Part of a small language model's weights: width 512, vocabulary 42396.
Each number is 50 + 12 x the weight over its row's rms, rounded and kept within 0 to 99. Layers, rows and columns count from 0. The size before them is the row's rms in percent of the matrix's.

# k: layer 2 attention key, 512x512, rms 0.05, rows 219-243, columns 192-255
# q: layer 2 attention query, 512x512, rms 0.0487, rows 220-243, columns 192-255
k219 100:35 42 52 35 60 70 72 56 56 75 61 64 54 59 41 52 49 45 39 57 56 38 46 62 67 67 55 43 61 51 81 51 49 53 38 24 47 57 43 62 13 48 20 44 52 77 51 68 63 69 37 45 45 52 47 46 49 61 36 47 66 65 43 31
q220 103:41 63 54 46 68 54 62 37 38 35 24 52 70 35 82 57 58 48 43 67 64 39 62 53 42 65 57 56 56 51 45 67 54 38 55 44 51 62 50 33 61 30 15 61 31 41 62 61 37 36 53 46 64 28 24 45 50 58 47 53 56 40 51 52
k220 098:73 65 49 45 60 43 38 68 47 35 54 51 47 52 59 27 58 32 66 43 22 60 45 49 48 55 26 60 63 57 71 58 52 44 14 56 64 45 40 47 51 57 61 45 63 49 58 55 58 39 51 56 51 69 56 46 66 52 62 56 43 48 54 56
q221 094:60 60 36 66 58 51 52 40 61 74 53 41 58 57 38 66 51 54 41 45 64 61 31 37 40 44 39 52 47 22 55 52 52 77 52 58 73 35 73 61 48 62 26 58 20 34 50 68 50 38 70 56 42 47 55 61 53 58 47 60 54 42 57 48
k221 109:60 32 70 38 53 43 45 24 56 69 33 43 73 39 40 59 48 57 56 57 52 41 67 61 37 29 31 30 47 51 27 54 53 46 47 57 39 45 34 61 36 56 32 36 59 74 62 47 63 34 48 48 55 30 60 33 57 50 64 53 50 61 47 42
q222 104:78 38 56 46 51 48 46 38 31 66 61 24 69 58 45 51 53 57 39 48 48 34 42 66 45 39 77 68 29 50 45 44 37 62 49 56 43 46 20 44 57 46 41 47 58 73 43 50 72 50 67 58 30 65 64 73 39 59 44 45 45 43 63 38
k222 100:45 60 34 67 68 64 43 49 46 68 41 42 46 48 35 55 53 45 53 62 57 58 49 35 67 45 33 52 44 46 31 38 53 40 42 67 47 24 43 50 71 49 56 52 51 71 37 57 53 42 51 43 55 58 59 49 74 30 37 32 25 41 49 55
q223 102:37 24 58 56 67 38 62 52 47 60 45 31 56 32 34 48 50 59 52 58 69 30 57 39 56 46 66 57 37 44 37 53 50 52 39 52 56 49 46 44 54 41 38 65 40 19 67 44 57 47 61 66 36 34 52 46 41 34 59 57 48 41 41 32
k223 112:48 24 28 49 38 41 37 53 39 53 56 34 64 35 32 61 38 34 45 63 43 54 43 61 43 27 25 32 51 49 43 63 62 51 42 45 49 32 51 38 58 54 47 44 47 69 57 51 51 67 65 48 68 63 56 41 44 44 69 24 52 38 49 49
q224 089:51 32 43 54 49 48 59 62 44 47 51 52 48 37 36 43 56 41 42 53 40 61 41 37 34 47 41 58 61 78 43 42 42 36 53 74 63 43 56 38 50 54 47 47 28 53 51 63 29 54 53 52 32 19 34 57 44 60 35 50 47 44 39 53
k224 086:45 60 51 48 53 37 50 38 55 51 52 34 50 53 58 50 38 59 45 36 53 56 48 68 51 41 67 69 57 36 45 39 70 70 75 35 19 53 56 52 65 64 66 52 45 70 47 57 41 64 34 37 49 39 37 57 57 49 62 53 44 37 57 56
q225 081:77 41 35 40 46 53 41 56 54 26 65 81 57 52 31 58 44 50 38 49 38 46 32 49 56 28 48 49 56 69 52 43 44 69 57 62 48 52 45 45 32 58 44 44 41 45 54 42 57 59 42 40 39 63 43 53 69 56 48 58 40 37 50 58
k225 080:37 46 68 62 46 29 53 36 55 39 41 40 37 58 34 40 64 53 55 59 52 58 55 40 48 61 44 52 41 60 33 42 48 47 63 64 31 46 41 53 50 30 45 50 54 43 33 63 72 64 35 59 38 53 52 53 11 51 49 65 53 21 49 43
q226 086:71 24 51 48 47 41 52 47 38 52 54 34 70 58 55 50 60 41 47 60 49 51 54 46 30 51 49 28 51 47 60 57 41 73 62 68 69 53 60 40 53 55 73 60 40 72 65 44 47 55 35 48 60 43 52 45 47 68 67 66 34 44 59 58
k226 096:49 10 53 52 42 53 73 69 45 65 67 53 39 55 65 61 62 63 48 57 30 53 67 50 54 50 57 42 37 36 34 54 50 45 60 62 60 49 63 57 77 27 27 55 61 31 46 49 61 48 70 63 53 35 43 54 43 27 55 42 48 52 58 44
q227 080:59 60 41 08 38 72 68 35 58 52 60 55 13 56 44 51 44 63 56 54 57 19 47 50 60 51 45 47 58 70 48 57 33 47 45 41 30 34 32 55 49 48 55 44 64 41 72 36 59 34 50 55 49 55 72 46 55 56 46 52 49 43 55 56
k227 080:44 55 29 54 36 56 50 62 65 78 54 74 58 44 36 34 66 39 71 37 49 51 41 52 51 16 68 47 61 42 56 56 77 65 41 49 58 53 57 55 60 55 51 44 61 49 47 61 56 40 55 54 23 42 56 35 50 39 66 60 60 41 58 42
q228 078:54 43 47 63 56 45 43 55 56 56 44 52 46 61 40 37 44 55 53 55 34 38 51 76 37 74 36 26 58 58 40 55 54 49 61 59 34 44 50 56 43 47 57 57 68 66 43 26 44 54 52 53 53 65 53 43 59 66 42 61 66 29 57 47
k228 070:60 52 51 38 72 42 28 53 44 55 54 50 61 31 48 45 22 46 61 56 77 74 29 50 42 47 55 52 43 48 70 73 58 41 42 52 57 53 52 53 70 67 63 53 50 58 57 47 40 39 51 47 57 39 45 52 65 56 51 34 50 64 24 55
q229 085:38 68 40 73 43 53 35 67 54 61 43 42 59 50 36 46 59 32 42 64 49 67 58 51 34 40 44 74 56 22 58 24 39 49 70 45 58 56 75 44 43 59 42 52 38 48 56 51 59 69 61 48 69 53 46 52 55 52 39 35 41 46 43 55
k229 069:64 57 59 36 58 38 47 36 57 66 39 38 33 58 58 60 42 42 31 58 35 52 52 54 59 61 48 56 66 44 70 62 55 51 44 43 60 76 58 54 30 79 50 76 47 57 59 36 39 33 48 54 50 63 54 42 30 56 51 51 51 64 40 57
q230 081:54 38 46 80 44 57 40 61 53 32 47 48 56 43 70 41 45 48 38 40 43 46 53 40 62 33 62 66 44 20 49 41 33 55 46 60 50 27 45 56 48 54 43 55 27 58 62 69 70 78 47 56 47 45 36 72 56 52 61 37 48 55 63 52
k230 077:47 58 70 45 61 23 62 37 38 44 47 46 39 47 50 62 52 66 26 36 66 51 62 59 28 59 47 40 38 61 68 52 40 60 65 51 46 44 48 33 37 36 46 53 53 44 33 35 49 59 42 58 54 73 48 42 44 61 64 65 67 53 62 59
q231 087:50 58 58 55 40 50 72 32 50 58 42 55 59 63 57 55 54 60 69 52 59 52 41 54 70 61 55 39 34 57 55 51 30 37 37 61 47 45 58 53 45 56 28 52 84 42 52 57 58 63 59 56 53 51 64 66 49 42 54 49 47 56 46 53
k231 079:64 43 40 47 31 58 35 69 42 65 42 39 67 42 41 65 59 47 44 60 35 47 46 66 53 53 38 51 55 45 42 66 43 62 45 52 40 62 37 57 47 59 47 44 59 49 60 49 39 61 66 58 38 37 55 48 54 48 56 48 51 56 65 70
q232 085:43 60 42 55 66 40 54 56 34 55 53 45 48 62 46 35 33 58 42 49 23 58 47 49 40 51 49 40 40 73 40 34 56 39 37 34 51 70 44 53 58 43 54 61 24 48 53 46 45 67 51 62 38 46 41 53 67 59 44 48 57 53 47 40
k232 079:68 51 38 24 52 58 52 55 40 64 50 54 45 54 64 49 43 48 57 36 45 59 32 45 72 58 82 63 38 56 44 52 49 48 38 66 58 49 38 67 75 64 48 54 71 36 40 58 28 47 60 41 32 68 42 60 48 47 42 41 47 37 54 61
q233 095:63 42 45 55 62 36 54 55 56 48 47 41 63 39 40 41 61 55 50 38 65 50 35 34 39 74 35 71 55 39 37 64 58 36 56 46 47 57 76 66 51 61 66 54 42 55 49 43 46 52 50 29 47 61 56 54 81 39 47 25 55 72 58 36
k233 089:51 39 42 45 44 68 58 40 37 60 59 37 46 52 50 43 63 58 67 44 40 49 53 50 46 34 27 51 58 35 44 47 60 48 53 34 42 47 58 46 65 20 51 35 47 67 29 55 68 48 96 63 52 75 54 59 53 46 46 55 47 49 49 40
q234 077:42 37 65 70 60 49 42 32 43 59 42 61 51 54 39 46 30 38 57 58 32 53 56 47 58 35 54 81 62 55 31 72 36 28 56 42 28 54 52 57 60 39 60 75 72 41 47 51 60 45 58 47 49 52 47 50 43 63 59 27 68 54 44 27
k234 067:47 59 62 45 14 49 38 49 48 42 40 47 37 58 35 66 66 59 62 62 59 27 59 51 48 56 55 32 18 50 45 48 33 72 62 34 34 43 52 35 55 53 50 43 54 80 30 68 55 53 51 52 45 36 61 48 50 57 47 44 53 41 52 51
q235 085:51 51 49 72 51 55 56 43 42 49 34 46 54 48 43 39 44 40 35 49 55 56 37 48 50 60 20 59 36 72 35 41 45 62 50 50 46 53 44 56 67 53 58 48 37 53 49 49 46 58 46 51 28 54 30 49 28 30 39 43 63 47 48 54
k235 090:51 25 54 46 43 42 57 58 35 33 45 61 47 60 49 70 66 44 65 39 50 54 52 50 43 52 52 49 67 57 49 59 52 52 39 33 39 49 81 46 62 35 44 48 70 70 37 35 45 60 26 47 55 40 48 44 39 52 66 52 53 53 41 52
q236 088:49 74 51 46 62 49 39 48 38 52 41 36 49 45 66 39 43 47 39 51 41 57 23 43 62 32 36 41 73 51 43 40 56 42 34 64 48 53 59 44 50 68 48 32 37 56 58 57 33 50 38 64 54 52 35 39 52 44 48 51 53 40 44 39
k236 075:57 32 32 68 46 40 54 45 66 24 67 56 68 58 49 61 45 38 39 36 32 47 56 53 50 40 54 51 33 31 61 69 45 56 56 60 61 58 39 25 50 42 85 61 64 50 60 40 50 59 52 55 73 19 48 47 27 62 60 43 56 63 81 51
q237 089:61 49 31 18 31 43 50 46 26 60 50 34 61 45 68 51 45 43 51 41 86 60 49 80 53 40 33 60 45 75 49 45 38 67 39 71 45 75 42 57 34 53 50 52 35 44 33 42 51 58 40 69 50 39 60 42 46 46 30 27 61 36 60 63
k237 065:60 40 52 50 73 49 33 27 54 66 35 42 54 35 40 63 48 28 64 66 49 46 55 49 60 55 25 41 71 49 51 55 50 51 38 65 56 36 44 64 40 59 67 74 50 50 64 40 50 41 54 58 48 20 57 46 51 48 50 43 67 51 63 33
q238 105:43 52 64 37 28 40 45 14 36 44 45 52 67 37 58 59 44 46 67 32 49 63 72 53 46 64 75 40 33 36 66 69 21 92 48 58 65 56 46 39 51 47 34 53 69 49 63 56 33 55 54 47 52 40 38 37 58 37 57 55 60 35 67 50
k238 075:45 32 49 69 35 49 54 42 60 52 49 66 43 67 60 46 45 61 45 32 57 54 47 62 62 74 20 62 46 42 19 34 42 52 59 46 59 38 39 65 31 61 59 78 61 62 45 53 54 58 62 54 49 41 53 45 52 46 51 54 41 45 46 56
q239 104:55 49 47 37 37 49 52 18 40 52 71 68 61 33 57 56 28 35 65 59 43 45 43 55 45 54 39 50 48 36 48 46 52 53 82 64 46 49 55 45 60 54 69 46 38 54 43 56 66 28 55 47 42 33 40 39 42 81 60 59 69 45 46 40
k239 104:33 45 43 60 64 38 46 41 60 22 39 48 59 26 78 68 35 52 51 36 55 46 57 54 47 54 54 30 40 59 61 54 53 58 39 51 44 29 57 41 67 63 40 64 58 55 51 42 40 50 40 48 33 33 53 49 58 56 82 54 48 39 52 60
q240 086:19 42 54 73 49 48 44 41 60 47 57 50 52 51 41 60 49 48 60 53 47 70 49 15 46 63 50 30 48 21 45 91 65 58 44 46 57 52 55 39 55 49 62 68 58 47 71 63 26 44 72 58 53 28 39 56 55 49 47 52 50 59 48 47
k240 066:54 55 57 53 48 64 69 48 43 45 65 42 41 74 57 42 47 55 43 39 55 56 59 48 34 73 49 46 41 56 28 46 50 60 51 50 36 43 47 43 45 56 53 51 49 36 59 56 69 59 71 57 58 77 61 55 53 50 48 57 52 70 48 67
q241 098:62 73 41 57 61 62 29 66 41 43 40 40 53 47 29 54 45 41 65 39 61 35 28 44 58 60 43 41 32 33 34 39 36 47 51 33 53 40 60 65 50 51 54 43 43 54 61 53 60 36 44 37 56 32 53 33 68 49 48 39 37 55 65 52
k241 110:86 40 42 38 89 65 53 43 72 42 64 62 44 44 62 56 48 48 43 39 56 50 50 70 67 39 62 34 35 44 65 60 53 41 34 41 44 34 55 44 70 68 51 42 44 49 53 56 56 55 46 52 57 55 47 53 60 52 46 34 48 69 56 44
q242 101:66 21 44 39 67 53 59 34 52 39 53 47 66 46 42 24 44 72 53 51 54 45 71 55 54 62 52 63 29 38 51 61 55 60 43 23 61 55 68 33 49 57 42 63 76 69 59 46 48 73 58 57 33 62 47 53 40 75 40 56 43 47 57 62
k242 098:50 39 33 50 54 63 42 54 34 51 25 53 37 65 70 55 43 62 47 36 49 54 52 76 64 53 46 63 52 35 44 40 43 59 52 59 51 44 63 47 48 44 45 61 56 38 41 56 36 32 61 50 42 65 74 54 41 48 51 43 55 19 47 48
q243 075:71 45 35 35 52 45 50 59 50 52 48 66 84 53 33 64 50 57 64 50 57 35 33 64 48 36 48 56 38 52 44 43 53 37 50 32 36 44 41 61 53 75 51 56 55 48 53 55 52 61 27 23 38 62 63 66 65 23 47 57 68 35 65 65
k243 076:45 47 35 59 57 42 53 33 46 51 59 47 33 27 50 51 60 45 47 49 57 54 50 45 53 57 35 52 39 46 30 63 44 37 68 54 59 70 52 56 41 40 60 53 50 48 49 50 49 51 35 57 67 46 56 58 32 57 38 39 57 41 50 54